From a checkpoint of a small transformer trained on Wikipedia: width 160, 5.78M parameters.
Each number is 500 + 40 x the weight over the matrix's rms, rounded and kept within 0 to 999. Layers, rows and columns count from 0. Numbers have three digits each.

# layer 5 MLP up, 640x160, rms 0.177, rows 147-190, columns 0-159
527540535470518456456501494451512450493490482479462535511502495469522497458483479503494537592509515446502473505478492531528513528521492526534455498471476515531484472484460476509539469504470498467491464496517464471515528491469503489559564510516543508516508578492525550527507462431572505551557527440504550473460508514530495486473486487516523473474515507452453483458497494495475463477428469509530458474482490512501490480509493500453467482495519497470505451522503520499417500508531482
450482464511500545454582442548590479476515524477439512481483596577451395516468443529454472467459511465456497475476553515458566524562553488563592458491454490484489481533441556546530491519496560505454470439572485532469500440532440474538472451540470562477500473495518538437552566485564551485510431444454456474552506543473492541514475494480497532514490519523503450551536449473461510507481499481495468542508516536494466495512496456550415460565429550514459462496462429414491528516499522
545493437527588450498439516502518624564464521441506564469538491468500479559466449506446564462527421482489442516535494623513542496466498446562557545439440560520532484450546537592527472413493533465505489495434466517525519534511587505487514560559513514534544529456453543456556465496490508462521480481479531474561525535515436471460460535463639485472497467456495480526448515567476506455504425556526457569511413447490490581542488465484439530465516463468494486463468524473467516487543504
502497470521489442545472468545490425451445548517517493469510559535507480450491514585525513472522547557465506469485508520463474514503546473488499570519440474552491426428507483561537499552566514473497488545460485516460521509528513568506551501553541471460509568530460494464588465462486498493500478457483518516559533545516462460519508422577527474536490502491441535512507575532428486510519438578418460515451545497492476564467560475506458493517425509447444465419473429521525475499481434
439497491464497500439472539394435586524516459496476485535510564509556456530432533486512529527426463431544417479508544547425480516471477466471502554496507515454479449552552483455503512488457513491519461511472487533518489489510507513522478500490497529538489514575476522456485515584534471472554563487568482504431478419500560492503509444579556488438513401476385524503571457461496535582487495536451491436531424486458465503526494507508465465477478533494551523492415511547553548464497511
545535499466524468486461455504551557511457523501486465466498513501442501428429538477502533502520499513512439524477460507530497572512537517565421487531539503536505482488472529526504486541517497566426492422563573575514530573561535497383497495552476532546502476521448493603538535533482471500479469472471493557537457475476525557497465473483591525465464456522538499454511459552522435555500458515443510481504514540481493480438511573515538477451531501503462461525509477470538529470497499
495512494497490550551455537501528523578496516526515480436504500357464429511503496458507470537424454478528492565454558491537522491452525455489466459454511525487418546487495558526456526556461518512519493466498521511482522447476510578473519494468488599525526485525511502505480550531551522524503475552566516481487495492559440589446472511516556572409543469522457523469506502499545500516495446488484501551493521518419572480534515491447392500417485533460461546502455568550561582511488512
491425501449467441473426477515515553490492562449460571551459559455475519529498579526459437452486568574482536501555572520549499486499543363465510400522538460437545517495500584496499512485518575527548457478507455416463513518454475507484488517522482471509477569537422494509483534462559550510493558460488528528454385532522544441454540518505458420460565538466514468490443540508535453539519524563480488485502589462547524464492488471562531537476463534529524598477494498477508490474607555
427464513474505490532527526511507505544508529490512518439505521559488514506571568545515475485442446533523491430528574538450601535494540567468539513505533634501501505473532455513558548437513495491504624512491521506529453516391495526498520411517556480556549536453463524531530529473446598521529460447437531555534512519515511427466535491467511463490567507547520432454456494494503442512560500501441542526487515544546474437520516502472494485477439496453510619470492428440578470474492440
512464500486463482547502516510570482528477485506472526490530471509537481458525532536533478412533504458522511518508540509535544500480524449540456483489504518533577556445497530498488503554459406453483515493489487440484543566483528541520478533551449501449548566447514494508486527510518486395462466525462560463435495416482547511458471535449554520485558523539466455463487493571498474497517462439498560482465495467474521476510443487516533445422515478535474493498487479461533482488494520
442529454482488481510418471433528532473558490455523563564535449518513512464452542524499488516487560498452530488394484541524482476510440471531489494493490504485464515506449504396423491423488487532527561483459574455528511493522459483531518535534539542489486454517444533562517501508423532494517468469449563526570477504558400426428537491424511488477531647493508512486474551537501422589576488495489462569440548500477447514466529522537565527536488506485528541508450502471550491465516548
529426486539478556531471574489556481523554567515453545474495525531521457464509502555461496467482486463506441458459512429461497468502524470452446510431547437472523478487545480544535472614391530480487518523492537465546476513539536514498441588461462467504493565524459497494524587470519495475456532519497521514528492532535469450490431476514471508493471505492462587527490481513489434523462498439501515479486511553516497516540493518437485501532486567544527488453504520524488516591473534
484486534513589459483477468439514481549496504422473501518518575590485495344515472438516546551448472476489552454442483452472466535515490482565505441522495533516583513579552534509476470515508477481472597505529590474580438473485546576482491499536532582539496453491428495526510461437513470488501444468570509437500462571454509536456474522535501431561474517540438474450476448465548555532494455561478485409424461516503442494505535523486444500469510505569470553560551434458499505510563487
482517459512482441569550528487575490461567553476472548481533475467559491499514520529443541516445492525456543470487434500477507490481529457532519387475478519504528497514479570457436503452568501508478495499414559516505492451504433531548509509500532524551463512468564477501564571551512512443511436536470486500526506457520481527488531499470518486404480484530507515541506504448526401468533496550463513492467432514503492568506459514493475493483472547567492490525494512532471536511463508
477547487458471498525504486558485513462515521575471595518472537561455479460452468525498351524538446557516501492558461506531483455520489524423465447501500423515532538451485467573460509496472487495458544491487514546490469498524510465490463560468505486464536436495543571476551431467512516429455494475517539550466530505468565522434465506518414414498516527487544528504519478523534435530447469488496527553651511480491510470587570481505536516452519492567473487472564475427481550521495480
447474512537512451409530469560532449475521482472517483489535512464484497531514453445505518506504627420480473459484466483502437498491499452544489477594516520549509503543443538511560532486494495597507426489538508497485484510510504508545458467536520510468427536465546457484474570426541537457442563580544544422527482570483529545510503422490445470518474475492479461483465412505491577451489511550478536506400441525502495523500507510537515573564531525482466461485403494528465552512473519
485464528508548511419561536441551436482458440495469456496531453490439509462524498471517502457454530500523554565507490547415532471412459485487477506477528539501461415490444523491504455483422506489497489478518499529532505461486456512539520521465539526502536580463488512457502524587558537486469508529472496488566508448447597476511513508511448524556556511470530501558502519589513494473463521518497449476553504467548512593480489490453498460510544494451472537502511596434494496510522478
565494525492519481482565536483501521476428515427537556563417512480484512482468516485509469487486415476477442546525444583533484485584478419474510491496466537515442529494487541455577594513502508515517486522427513483461522519467487478441458564561516471462506446518517479513443409473584503485491482504550477554462515407522462474539461512479564477501440515527487437517493425482555463532556526537480440512571518562586489456449466468480564446449572445580538504468511553426486501490497438
509519509416519524564476456570546528472548523473505516529496488482517484472426513510480563536473498469451493454459499523532520431533539472563484570463476392549560503492482503462482559524534368483490459469520504510451522480540508478500470552466430488485483509493412485503508522470423475476524459511532414554454474480509499565516473464496532526476523550519469474493549481565476527463512461552463435572516479503582488460507480494513488563507505528562523503517509465513555468512432470
542458531443570504543460501621496524583536437508555523506500532546508532433428524528511458510550601505522533552478475527455441442578555444436475477521497493465462456467455537497451478541483494449514456529454586520445425523530418528510536549662474468520597560522561411533496509495422506544496485480410506499463415481481495554504461462482507513442532490472454434603573510503496473601502483474490524431557496433556591516469559578466517456411553530496433482466448480466468529585430502
537525501421576453433499524553574537571449570484517483553568518436477532450501451488484588454430456536444551472371464466494545563504564406511497503548556513477426443510458529559484525505482417366521595562501433516481456570445477396488533525549467466409568431448531546491525578391497495491410412503516518493546447617428516455554458493578527557579557568496419406487556658572587487494454421524435530487481390449485429542576436495528565515535455542511557489466470422483558483573434442
505522534466524533479525452459524440536438483438488538477552521463538489506498527592497527529517518515474487542551519514515474513477502529486477459478503497519481509518484451562548492506528478515489468463549480488503492504477449475476524516499495447478477546503486495495516544498531473478452504559547538499469567463492479553481476497516462547539542504485514501482528481515520499513395492459527548457546500530441492436501438495562486483458524513455485460473450488461502512472500484
528486461512599517510508417543551491529469508519515451511498508454407456568512558480506446476476471512477494501469523482401532484495512489477496452508511520489543545497547449492471494559489509520468464536592536506513477497548478566473528527513480525543574577551449550537530490467505517468540503520489536506576512516507470442548391484541479481430551492526543483477458383481454531524521446462491483581469454465504428523414545416482549506486555441435450467490437570459528469490493517
491485471530497532426500522510525484470490437463502489499450498565472437429512520477457488459462493469569523514483514539445484493475428524500544449502529520494499328443473564470463515520500451493515473438550549488519562504525455517514470527514509513484487496455532477480459566490507513559569551594440384517510527479518551475388468505476493478547492512545536568453512481541457542483462474480503507477565488499436550521517485478574521445507500476516514576478474535488491525527522478
524478549515496462501519465499513516523491515473511490518452455504529501477520507498532545466502518493529527539565474463490494452585520514536529475540510471528478481488496497544522514489424526491491562503529438443483499496475524495517513571460547475498472471497502414530464498501510481462477481492494506549491499504540492516499505436468530510553465431490521561442573479517514448496507539504457534459515482530454479492473467558577473502449464479535447569486465496454585562513571545
443548476548547575453552521414540423451513459488486486380570489482512499513456451492524505531454466480496575495495519520433519437504548574490511483490565540577487503524515507419473518491547464504442517446508572519470552442445488530570485513551486588528453461533489544516560516470521517459484524442437417510551486558529519525525520439468474434559519513479516453582452538457555525512532494488512497462443491541461533491506428497564477466494476530496524535433542539519535487520514523
467447416498484477534480499526541506619551500564446502488551519495455537498493412461587506516564498522503549541428461519527472473479440513438507463473524489490586530512448492470468453474505490429436505577600527518501486488453428508490459492531513505453454499488563438522540455515479480468535485500525505467493463501512542442444512501534530445467511514457505505505503513536489413459517537461508505510501521506507480480468577480526513496465516554444480465479500544424527499498481501
461455473471500490504522504538522478464445477505558484486509500480458521533530512499495476504473518476468508522549493549438516487571485483467495511473427462505476452523440453602550466523546530447464520482516496503530510465511481520503461456448466539480502487593484519487515487510466517465474459528535518500447522476506427541483466531497428515408520560503517486530527526520510477534472511454459481500570512492458492514481544460521492502487417528525509500474469525474537512496460523
459448480488479482566470541486487543517532476504524541464463569459495479519488466468425511506497489448567550509447500463494560567468444572483431475467538455505566431473505490500547484461478434476533491533479559488562435561518560521490493495482424547461525472622570527525470513582443554497521442500611499489513458439458500477529449476527489528495538498483474432505555455418442550523481533571450463444444502576434485544510482496506466424480387476520413530579477471524530488483537518
461524509429479548532511488542499489505459556593485538530519568488567568566519558547503548499567506427494542469503466499451504531461533518410433534462419528482492482527426499530490507491525574500507476524469598431509543479511583551464521557542577502490535575520446405474477545579458506553531524541438470540545440443427530475499458483629499473487492502546441413560543510434534552542497428513542456457436464480533469587440465395488554460543488513444521448428458372489577467520441495
528467492477466494533531504465520548442511473421521496509473516483536454515522457581575413543496518483515440487495481527527518464579494454472471467441510470530478548507538467585485556538464507509457486514544507478488470494488517468438558487498463468503453518544466459512466543530518537540540506524491495485450477538461448487460544464468473529581470524540528465539499515506448509462504569468564498579404492523466494506471526481460567503491449502553533435492500481496474477516499511
503559489513558451574491475510531506533513498543562485487495441494430554492475511509522517445479491503517481509431513490447552510428467473540548503503534466429505500515540512514441476471497496524484545503487531485524521494514456494469577531530422452518571470486469482489592537503468571566514436520470444610505458428491555487426448450475498537503565509484433505582568587514480481471545514411449497540484471538494463522455498512477535502523495539524475491438556394484460567569452558
533536467566528494514463478470466509484478519459514518539547485510456561545467534539563510555532557507568470547594516517523444470448518481547471521491505496508547486507487439470577521490462587468384462455472482511585539375528470577490497512547461512526449492572545439500506449544465514543502503502487518480436428522483485536502512437456511472449522520517485509603515464510495538410483454487561566499495536508561496471444595533547439488514537476471515454476475523467528549506444516
557439551517457496437494552554482521511483521475529612474388501526525509543519502519527496406503506508485517494484460456547450505558491510541540491443551435563518536506508471416563492500465546581521477492482414525477485496568461507523501527502458513535459429533603571541521434483473466503516506523396563509460508511414514498493465443551413517450520468478557528505453541512544540400522458518461618476466519565471441461487486467472499481472503516470489466525483512496467518372484531
582482485501540483521530501536486475473467585516551509490547450489496474504603545532425488377498432550472506450517507479493543461493541489582501467490507518502505449527434508502497480475537527453510486468504552527505448514477524503531477468483487535495544500547520522426441561553473470424554517543503510506489497512513505468517512522469442567477499538531483439467401515498497485485587491526471421475438514551526536532445562498513455520512499525510581567523447516484523513562506486
527508454477523519559470501457489500502525498526589575470515535525512467519529473484461490478487475461517479407529497483490512498620526475487460545528507510525490497396497446471541522448535488438433505443530489545446496530446528535541585543529575531495506553508515527563528448413500497480458549505522542588565517475501532463515475531473489437423546513489475585443457440522497406534439521519469445535484425563522468523498503516514507508557466461473464503451504480534499482483505473
482505485517529458536493433488529464429530592492523497510546393507458521543491411558531529531516455587483503456516421553502488391469491461478455550494473507450528553533503501514507537524524503525489508595395543452435550555493528489522459541483534469587511493497520510520454436518522462492468453533438531498470456471548488447504454442552517543445488530521494506506495583598540528471471417476529537595481418514511468510524494505503556540459541448453551519428497475557486504497591482
515443473489467452468417501464502499423495541509505417523539495481540464556522473500515494489538545507447505470504482563489474523502476452477466483537445516450495540431468456473536545461458512432538515451497468534502485528543501498488473499476425505487544569506411537452423546488516542567559491558475459525528544532484601491504436494513580485505495521507522528478524495491504343499444503568450528528537528466513429456497491506520530434528497509514561540456497472447506431504565456
520537537520562523466447548468486478548498479602463487503524573525524472480499480504518547500519494503481482481444529503464547510407489478495471486512497500498538501511493468526483509473534528536503367482503489561457505554450495508452485539516445518475547496500480537473464473509554482504450552492516512516581488514443515508541519508509490530496468536515447454513512417481499544506484433486444488506489531488576500542505496551473511508533493504444476511567458494479525578477496456
523569490484557592455571469489534507497495525522505501429494514512454510470467494467449535522441547560438490509445464519530485424502486506485554504494498500473421482532484506591494570548551470503517510472499493531522449551469463435508535538504491453497480466521500597519491436478546423499541433531489481463499454545479543465554460459509504565505482495557447464542551501564530500496441512481468552513520516486497534500527501513507617522498520494495494496497486489513490591525559497
502512498511526464485484539522469549459455500511486503484488486470509496492574546514471518515448546459505514458486494510522499523555504524551464548501563548533547451485531508520509521476530461487407480513469533486518503475525423504511515558516456477515532471437480497464514478487476507432453489475511533525529517505500550499548500488516533461547532447509501435492570542477516448486515480504529491489523606529471555530498443445470468533432505536481475513513535521509513487452498494
576491503526436489539427502510549579622555521469488560439372505476486517530456508555520554535435582512499486474444490486507494490492452505430452403470477474506510521478487551512531479484558518476523491521464424501462488483490483498426471488467482511486493513440565494476476528560519467435522547530533561490582494560465504426533471507542550516526483580504583472505522472506605487488531488450529530421551529516554488489449464446458534493494479521500434506470476513486527528526495467
548495480509480557450486526491543507560464495481485509416558468498495459460471416483498502451476573477479507498485518486486519422478535480511453513513526487535457524512526503510497536476486561504463508481529496469515535482493544527526431505507483544513560497470468514516568486537440499532532482461525534495499504500519514569444465482493472551470453469496489458497560453529523473427529440518483462504500506457534596540466519511516479502442393557514511436499567445447515550581515553
442488515523458520416438513497526422450531529446556519511462532492495564585456501507472507493440452430494494615435481485573551449503557503557508420503499507482497500531506536466536472533485508490479488495479449548471483552507446530513525547483471562474497455551497461543452498506465547528484486424455543560481446503441445455486515507471569519514435530511445524563617489456554468440442523540533542501516444517598551588537428501472469497483479500487491515420469591509487493492461479
# layer 5 MLP down (transposed), 640x160, rms 0.129, rows 147-190, columns 0-159
497497482512508498494459500471480572522556526572500497485510498452519471493520448472532454447542464558473493503482522478479492483485470525502505442483536511507510522500505495543461535458527494517541565524480554460502509536526489519512513485546482515515408487535446528498545554489530469466483567453481463473546555475469529550531521490498503578510541464530492480472502487492527529521496508534455485528488524483532491562497494492519492483473432567535487514539532463509518470450468572
525557604470446458412561496518456534572484478477519477439448557507515594442472537526550540486445515500544491423505462451552453510505540434473471435448483458522498518466450500505529518506502487516479493506491485492576588432449499478494566421491528563503451521545562500523569503427524538498532492449547500505448518440455423480587526512413511547486479522476520566528523478410431496529546472461566488501521492418467514494493477543472528446463464484571478469472487440480517465485450538
465506455516475475511576414550544589523538527535476472486481592498483456510523493450475426523523465413507451522564547513552485529480452553564499532468538473567428473462460539477451486505500480453455436460547481556477563517611472475521531538464535467468468472473475513488502485484449440562488565545500498510470473494492453537437472549510445491524470462453522503515496553577543437470560524441468427479530514496545362546474514470546472485474504517525558464537549513453492548503409490
525477497496477492519527517483480445475506485477574552525445468554530491569513515514537526451429503500454412425550516482489471495566505493460519477545476471499418455480477460466474459502536511499533565522468459546491589452519531526505427474552486478426458545444493506582497489472546492518501543505450427515460569497512487447490518518546493492446473543519376478487525410461471530435417504496431502509534518456468585502476468456481506440537565509554435537471459423513477479555559531
558512496542458469487474516495474528480486456427397496522507523537437476483513462564519461574619493542535520520502434472492518557449486498579411552480485600529531567497466497485440509470501525450574491472495524498475443540506443444512521458417487520463486472568487530529458446596454430469594561533525454519520466524472459533571513487504476461502551489471493456492467521471592488436497542439585462513463477475576530531420482502552472542450493554516507468522488421518505540533462420
499466452525508453499540481505480546524472524431493472503497539571478475466561463475472534541443538393480538454528595511531520482398510481449440540454526525509493501582574525494514557520425507466522458465489464545550513484527449476502567470451472443506497517605534444471500496535484477549485487531558415521506459536566504526482548591500502570426493560485545533473499479487513511444522516541592494490476470465469554469548457549590543444546507488491502533534497488497525520512517558
490531466434507431522510569524471507588523551492479508473457504485486507536534440402477536528513433509545489465456454504466483447532483422425487481527440471561454521542542460438443443529460500570436488527555482530470518600534489449495489507501464509507475488506578498450486555459548471542530501503513505505470479477487456554566480454562556563384535525509439511536526460516480495511468480462489568451550539529506543501594435513502398515506457456478471496487391521568443510516464513
450455464535451522473490458449502466487466518491440494529478551589478433484481478507447431433449473521571546542575527487520465428489576508547441460489506510490514410505502489515487511529547484502522465444558466467485509484476500546547502497534525419486477483511503492560546485587508553544479528491466447515437449515538410521475502499480434534525518502559553513508506409468376496488567572525515426510446505526466673477556490478624430398553493551521573497496512474466491536503486453
483461437505530536575555582469438471469468536572527540533524428517529444484481472471495478494483533544504447550550429509520536569460460491504591447503556485495545464530455493574489501503480557464482373542496475476509521571570556470473442466496513440490451555498541455452463560520450466519467460505506481568471411423531470438475515505527465448445589578440474629494496594434504480438522461544473479484481554415538481556521552453536514518487457526490558478515538495390469484506514542
497490535529471481505423509565513560505514485486497499512491440528480485528469488505497461524491506538493495457488477476468514481467459517498511606423475446464501545509521454504447471488460501536437487533499482465421490516515493536511560491417490517560508548499530480480536410499536560502577505479593537472535461533479496521554450479573495489470469466444525503507475578453486498454500493502571514460539446489520394441455506499458432542499440447459525507494475522502418503525484484
562548412550524451459535497500473561407532459505513424500495461541403549504488479529482439539599498533512526499490564517504471492496503559446498551502524499468540491504477526550550452447481489552505506491500468518437543420508421503604540548472511484469559512532471504501446463464530514474464533458447560496540527529525537549459497525496500557495491439469596515542481532550554477487401480510452457515519501567431497608497493555513501492499422458435507525427574552496489446431561443
456434521503495547464482437541497515477471455550483519538470486533489517541471490417484538520508530516508518541482528502557534457520520531492532564471515508446576504456529520526454561514470421507544604504480467515525571541485443521640517501534544529532470522596465462513522575453489458531533540569526495509524540503501515545514553461564516506497530524480414536454472488516537587522487506528538527487451376499563477537531539487547505443567431503502504507447495512473511459510455524
500478509481455437497442472508572569459515486533508457475491534512482493451459441544505579518472455478583515507466608478550502462552548527531439571402458527512528552528505383457518539502488524464493398486486539549456531504527495536457559549468441548456513500521460436508448593388422554560513519519526502518525630527523502535458489549452549465470373465490631457455529539495503401479491537479484489565484500453414439425456470521615564468526533553482489493489489511550512541448492512
434586556520487504545604511551537575468491460536452511527483487517593531450539551454464513446502469471469456476511469531470484566482534484475608413543513576573463516511513435539505469443480522515582507515498524504486433472534486530403536501469533486525509571515534480470479490509529526462492497490473493477526555536457531528470569514502558503513539557570541561511538528468566470506441496496555499481424504501504485569540510490524526491476428472559491504473495451484558448483491473
510517501479510405509479477475462491493495532507433527536502553479522493449555467489508509517546529501536509566446484464636503490458501484509486531471497526439537496459464531458549494450499422497490549430490565539492517543469484503494501482390449501565473511535466537473485493442486510533523487496533482458511537620493544518555532498440587520408554566482531526505444462497528497507527480508511467524423511459554488491476528480481478588473462471588493434521538467577510514502503434
540530502514526465503532549541493510597460356530513496530458407473547502545435401525546462511524498588540490485497531421522541471474483399487473432417512535414583498488477554488501501568520542550501537573534420510521522479520494526478470550476536491471521510534470463506474525507447523462493476427527456505462412523470495466530474466514471450557480563488513461367526564545555611428535512434449543477537494475556508460457494500429535445525497519486499526527485484502505492552554559
492525518475419518570515463536459520528523498508513596553485523479590444483495461531501537522511523469526463477474472464560445537513476515502506515492417449447504513547514478491506566550567484515496509507450505502482471528491503514464478492489473483485460402491519509492496504449462490554471504521461511524433463495521478491483574463488525477425486512531498472485459509478467502503484515472520547495447441543463458512538468500590475512534493529534505471478494443556424519491471490
456477536526521552461567559581470498541461472490453484545473469549547448513438465486468460476481507529507412473565521505496523522525469455543462482450532476500447502498496513539485457591567482510523441556437547490455509563498412474559505505550532477531475593593597462540452487568446526558516472476398483506425498479512416549515552510479453515567384520492511462552453458495481507500539539436509454514547453470466502440460514536532494523478517499553458534425562409521505551398504571
465445543557476476498539542449520469540465500464507549488514504473478502495529513434496504447525512477512477490565499464531474517469465518537490505559487551502475522506492490440500465416496578510444508436475471502550473530472433484499491524521544518520506520473526527528485498536553465519442523480505569494530583509482500462463476453523457469482490476443539463521434514488457482505527512483555489482514515482478499492484488514504470504500500504485441530425486545498468524529510500
559529470531486445515448543483569414493563511503505574549502472499506560453503520450443547471445574440442512527585539464516514453528501470596449591582507540513481489490549505485513520442448425527495489510532577511463492570497458535446570546472499456482523515487560526463455492452564534438512449395466518484435594522405523514520448547478517523494573466464512482489462515513386496518446488387423459513479519444531532489469454460533457557569408464531437509512510537483611556440409509
518536508487435553411456577556483540504491502510529477516488579465525526484539481507494566532511535560403565482529557513530525460426557539532499516551514461523435516523486581513492549483561501457576494494454482513478505456441567422497503466532431428566455479557527510538457427488475464460473462476511474583444476482520525497562476522534530461402539540443529590519566450595488483465526421500499468491465487456443495618543499536515587437506477495476544461555513508407501500521575536
522508490543509493503455555524479516514554544515490480499520474505523485495490510465499465490485470479511499444480496496511502484467527502519482493505466518486512539513525534487520528475484513525502514526459495461496493490513519460483493512529508515466498510500446443506494533495478468500534551498490501525487549501494504469530527495520517475517476507488492479531470466502479466517507436493525528537499456460581518492499513444475514473515466523506560500543510493482517498484501508
570506490500432466474507480523508579468506465504506417489488497495455526506488504463522515514540509396509516480466485471486430514456406451488453516511466476543553576548408497612496481497563475485541492443523511503562495496482438527485522515434528491509446469552554476439459472472532439419553421522504430590437521478501490487561465412481437505561520518545524498525526480511542468519472503475505536434463544516550524440493507534471475574476522480475534493529498507426567513514491453
573498418448492527530487466518483474564510524526502475495489514510488519417513570513486563470534505466522554487506488527541508579510465475469439537530476507537454557507473502430559577524476604543519453549475432464481489448463438515496523458487455452528500484535524511513481470522498488494483512517493534549501504528467523548521478499482503420388535510509557542552501538519502437455565500446538512474487463528523461454530494504524467467535517465495492411523494487502482440520545505
486487525526532485499533465508474449455512508484492511544487509474511478574434484503456511462454515544503468524472498556518537515479452509558540472440552533534516505540485538463511490506532492485457484511459459502522548513480519481474478538498517510505532514443486461389484535469541560487497542542437503493535546512450536513493519513486545463541501506510458519483509459501484537425474457531476497560510499499502534521492548528502486530532460552490472495477464515539515505412479479
489531484473462519563482483537525496470506478542466426483460564448457498474502474501434570488409466512476616426530459487489452489496433503544542450578525535535577513475472545437510447439489506473527527554525460444463562526484468549508498475573484468544473515491613488413503511630548502443512566509456495511479488491458497418474441478561483470564529454457569593450517467504471487512455508416498459479458497522526563515520497484525455507515508485506532486526513543526488537464422524
508463502524495449518453581450477459469539540492509509464532427487516425466490578499433457490448461509526519475529493493480560501537517530482453439489453421541483561486548539540549469480448478492522531441490480527456407489492597472465578456483496535529566482540463532473493579467509531549503524476497469526488560498488498526489569459499440455478471531427509478489496471455472539511504485502498527508459480548495518495482490479504428507473473535526510518487460457449531563459438426
469498485544481516485440495494476526506504507504538416546534524463496493515493475480487454485522508482496465464504469491529496505474477499531522475469484491476528462576490479501556528529534452552497501501485492560551547546517518491415511466477483529441493462499422527444549572504534484490425515515492553427540518506485519528511537497458472458523505451547473480511542478557499499495487483542478476549465542508491502497545473483468518499522544470458513554509479494496520514477470497
548500494544447476598481561476496534567576571506471473514533572474560421504476450538479520472460519495477483452496492464540503421599449543412525477486512556561557518449498473439535472460531423506495498411542549486530412589506498544490522505468480536522505448592424554522538551470506520556469480446535538553534428570517458457479481508456500521526611545493537473444533547489479539434516525443578478496511493529503403476495476480536442491495512527481474523423498524575520493560515429
498575525475438523531537480490465520514451448472492570550444498503529506551570557469537470571461516483542472478467513477530483531517409511534460485541505499571463541551467486440544510497496525498514504479536484506535497440499507517511543506503481474462445475505524490469486601445534601579498486590425421515513479494557511469501449537442506492535538538499562531482479499524558509550545584491485501531522437516445562465440511484498517462532410535447456556521464490552503563590496521
464476422515491496477566482499483477479495508539485522497495431509414541471504492579529481428558498513534473554497454476497543541513499518496585522502497516448461425513450432562427469536509515550494484521526480497464559519546524480499512474496528470508494503553559506551497548497507490545495473552472449497405508466485544476517509479463518514499505534463553466501446491543441486485475583492516508484541558486453470599536497516471465560494539529500446492493518465539487419522518472
542514516520494528478521483537509484536468562457512537524536513538463484459489467457631487448569425520513487561492520505508398471492465523477484488491428514465567472457500455528441441481458479474501434563496398490485483471465426515506482477541515513496454417494528440488484512546540506467518437520577440488457444533563477601565515470563498467447551486534537479448510465479475631518524491544525412503496455465504446458468513480474484565463457489479511460576476469541470530483555563
521427541464504559428538586588467520591490465505548559494538471476413463493531501493408529466484462507488456418439574487511492489447496486459492532554485480509428534454508536551515495488557449495530606422437521489481455492471486420542531495544512439447470512511494502537491505501457486435441422449534519585432470518544493500480489442544479499505493536468570537488505470489506465516499514507564464519476490503457420523510475491521526511510448513486500583582567514500483532504467486
452467461532506446473431413488524502483435521500436540494544519515522575513587379419541577545508506527523552489464509558518533488564556472499437499545449512417571566527482434485453561500447486439515531465526521537513421507495518536525533467519439500448546438518576507514455515514531389500536577486503502436546517519440507555502481568494479461492488484461528464570506543521482436519453442503537473475523470423483488522507530516538457478458524515527493486449512522482488496470492532
553504507452527548537477429449493538566430508555486491451527512486487470435573534447441528561477489490524453499473480500474473464498528484494447479535522529460506484547533523556511490481556530511486472465513493483423540529510516493426466562498474494467531496513466467540496509417480471530555476475548495549546581452498500508441583544487504511488515490547511524476475529532490482478533457491532513494439501516530500457484485503550514475434488496429498440604470505436520443518487591
497552568465504589462496517467528573516478510542465463515519519535420426521527565517472393512430490491436427510516567545538489548394489475503509450541436470544473464517454524517449451524531462507546449507493574432456520543496547542589551545454466378432447461520441490528495525454444534579505456457507533490502541567532503477537469555461546569536492559489544527519528580538522519459502506453458548518463452472432474492491463509561470490433507522442456501584522472546524521503511456
538546496541472455490559464454465512430495538495478550531504408508523497491464541485488581564485435421600523433480426572462487515614499478529499533503382482440494495507563488505527446492550454504512432455489524576552466499501533527511454514504460597512427487549519540508477577505527490537553510404505443481446580518508500475430493508424530474448574515446547501513434504510486489393502470539490563466582447514544517522478460482447522422501507517554490528521439536452513449456546498
519551474566461432502570491528513464486486471415482493441530469473554558433504449516526456489499460545541575492487443565513482574566497504515488555587465540447532468489473507436464491540514478480561495485499501533513504522544542516446551479510487500473516480522502527463462506529444527557490540472462521534543513521473588523466456541471462424406432435508553523543532523495529460520482588534487459528482511494550505507562514415491447534555454456542533493549495526507492483456519474
510495465487479497543552493473453523460520469474561496514528469471502496600457540553538379485584496482466506538525501510482523545580446545496535473448511446545482452540452459463493470529531549516519566576527481432504516488501452507541500465490570542508487471534552516467539551492444527469560487472456517512477478470558481487473485482440534501547534475514489380457471578518506491561512554534514547497488466520456476518459459465583509553418503541500494501515546587546438473520492451
507445517513504450523508505487494463545501518488468485586483486553521499560510530571544454485479488470551472464594495530458549486502478445511439456510491439552546495456541461467530433493460604475472520508608550502457490479514542594537531481497554478484482511461512439478533581539479613504495525487499539489545490499566434481455454567532492542542516549437540445534468557440548456509513574466494607543521453557501456504427491481400423507495544474508499535459417511513418456436468482
494407460509444542462529547491473496603534514473487491534492457489536472467537462429416443439440550523513552466506438557523475488492512521528545564507546437488509503506489499486474461567528480504548457467501496511516501495509468454440523471486468487496576530472511464523554481510521518496465462528496504469552488477521455542536483535510497468478516509446476533523487496511526558507503494468495491465446492496517468429481480454525525526560550493445532506532496503479456439517501521
550523565507519464443516474536562483537436436471480438539494557541487485505461497523548469444519506494525493498500447417568500539490475446532492522513442460540469499513445502527430524491484521535486505477438483487470584449540445540500559458525534482488521538504483496532521476543444550493504522517500473560527538511548547536506496476403504475521464451488567437541463539499575501460520577541514476520551509515462574501519597435551428539495510483477487544552533440484489493549451497
484546513487554507541532482508480460509542492485499506536434538493532469499553527531477552508469470489522496528514486507461434574412507518493554533503529451464449483455493508497460525495533487583524477577540508448508494502529448442466519493575536491489464510515568522517535531421556508534489463544477492432487466465502454515540507535486562486508538516507552505522506553506537527515486514444580525490484469496465464504494522517445545515555563489522469493540470498531512451460478435
531432441439569508448477466475436525487565466482440547468494528521557563506485534495458496602479504447492500527474505542421548479533507399464473484539487444529540561483488550510477463558473544567547529530519492517549538458486430457521490470464555573517623407527544474486518557443500484523442607464456403486491515560504522444441509504419568557525487508534468474473506459547448512516411489485435523518519631576476541521441474463567597481513527495480459517446548526523554519542451578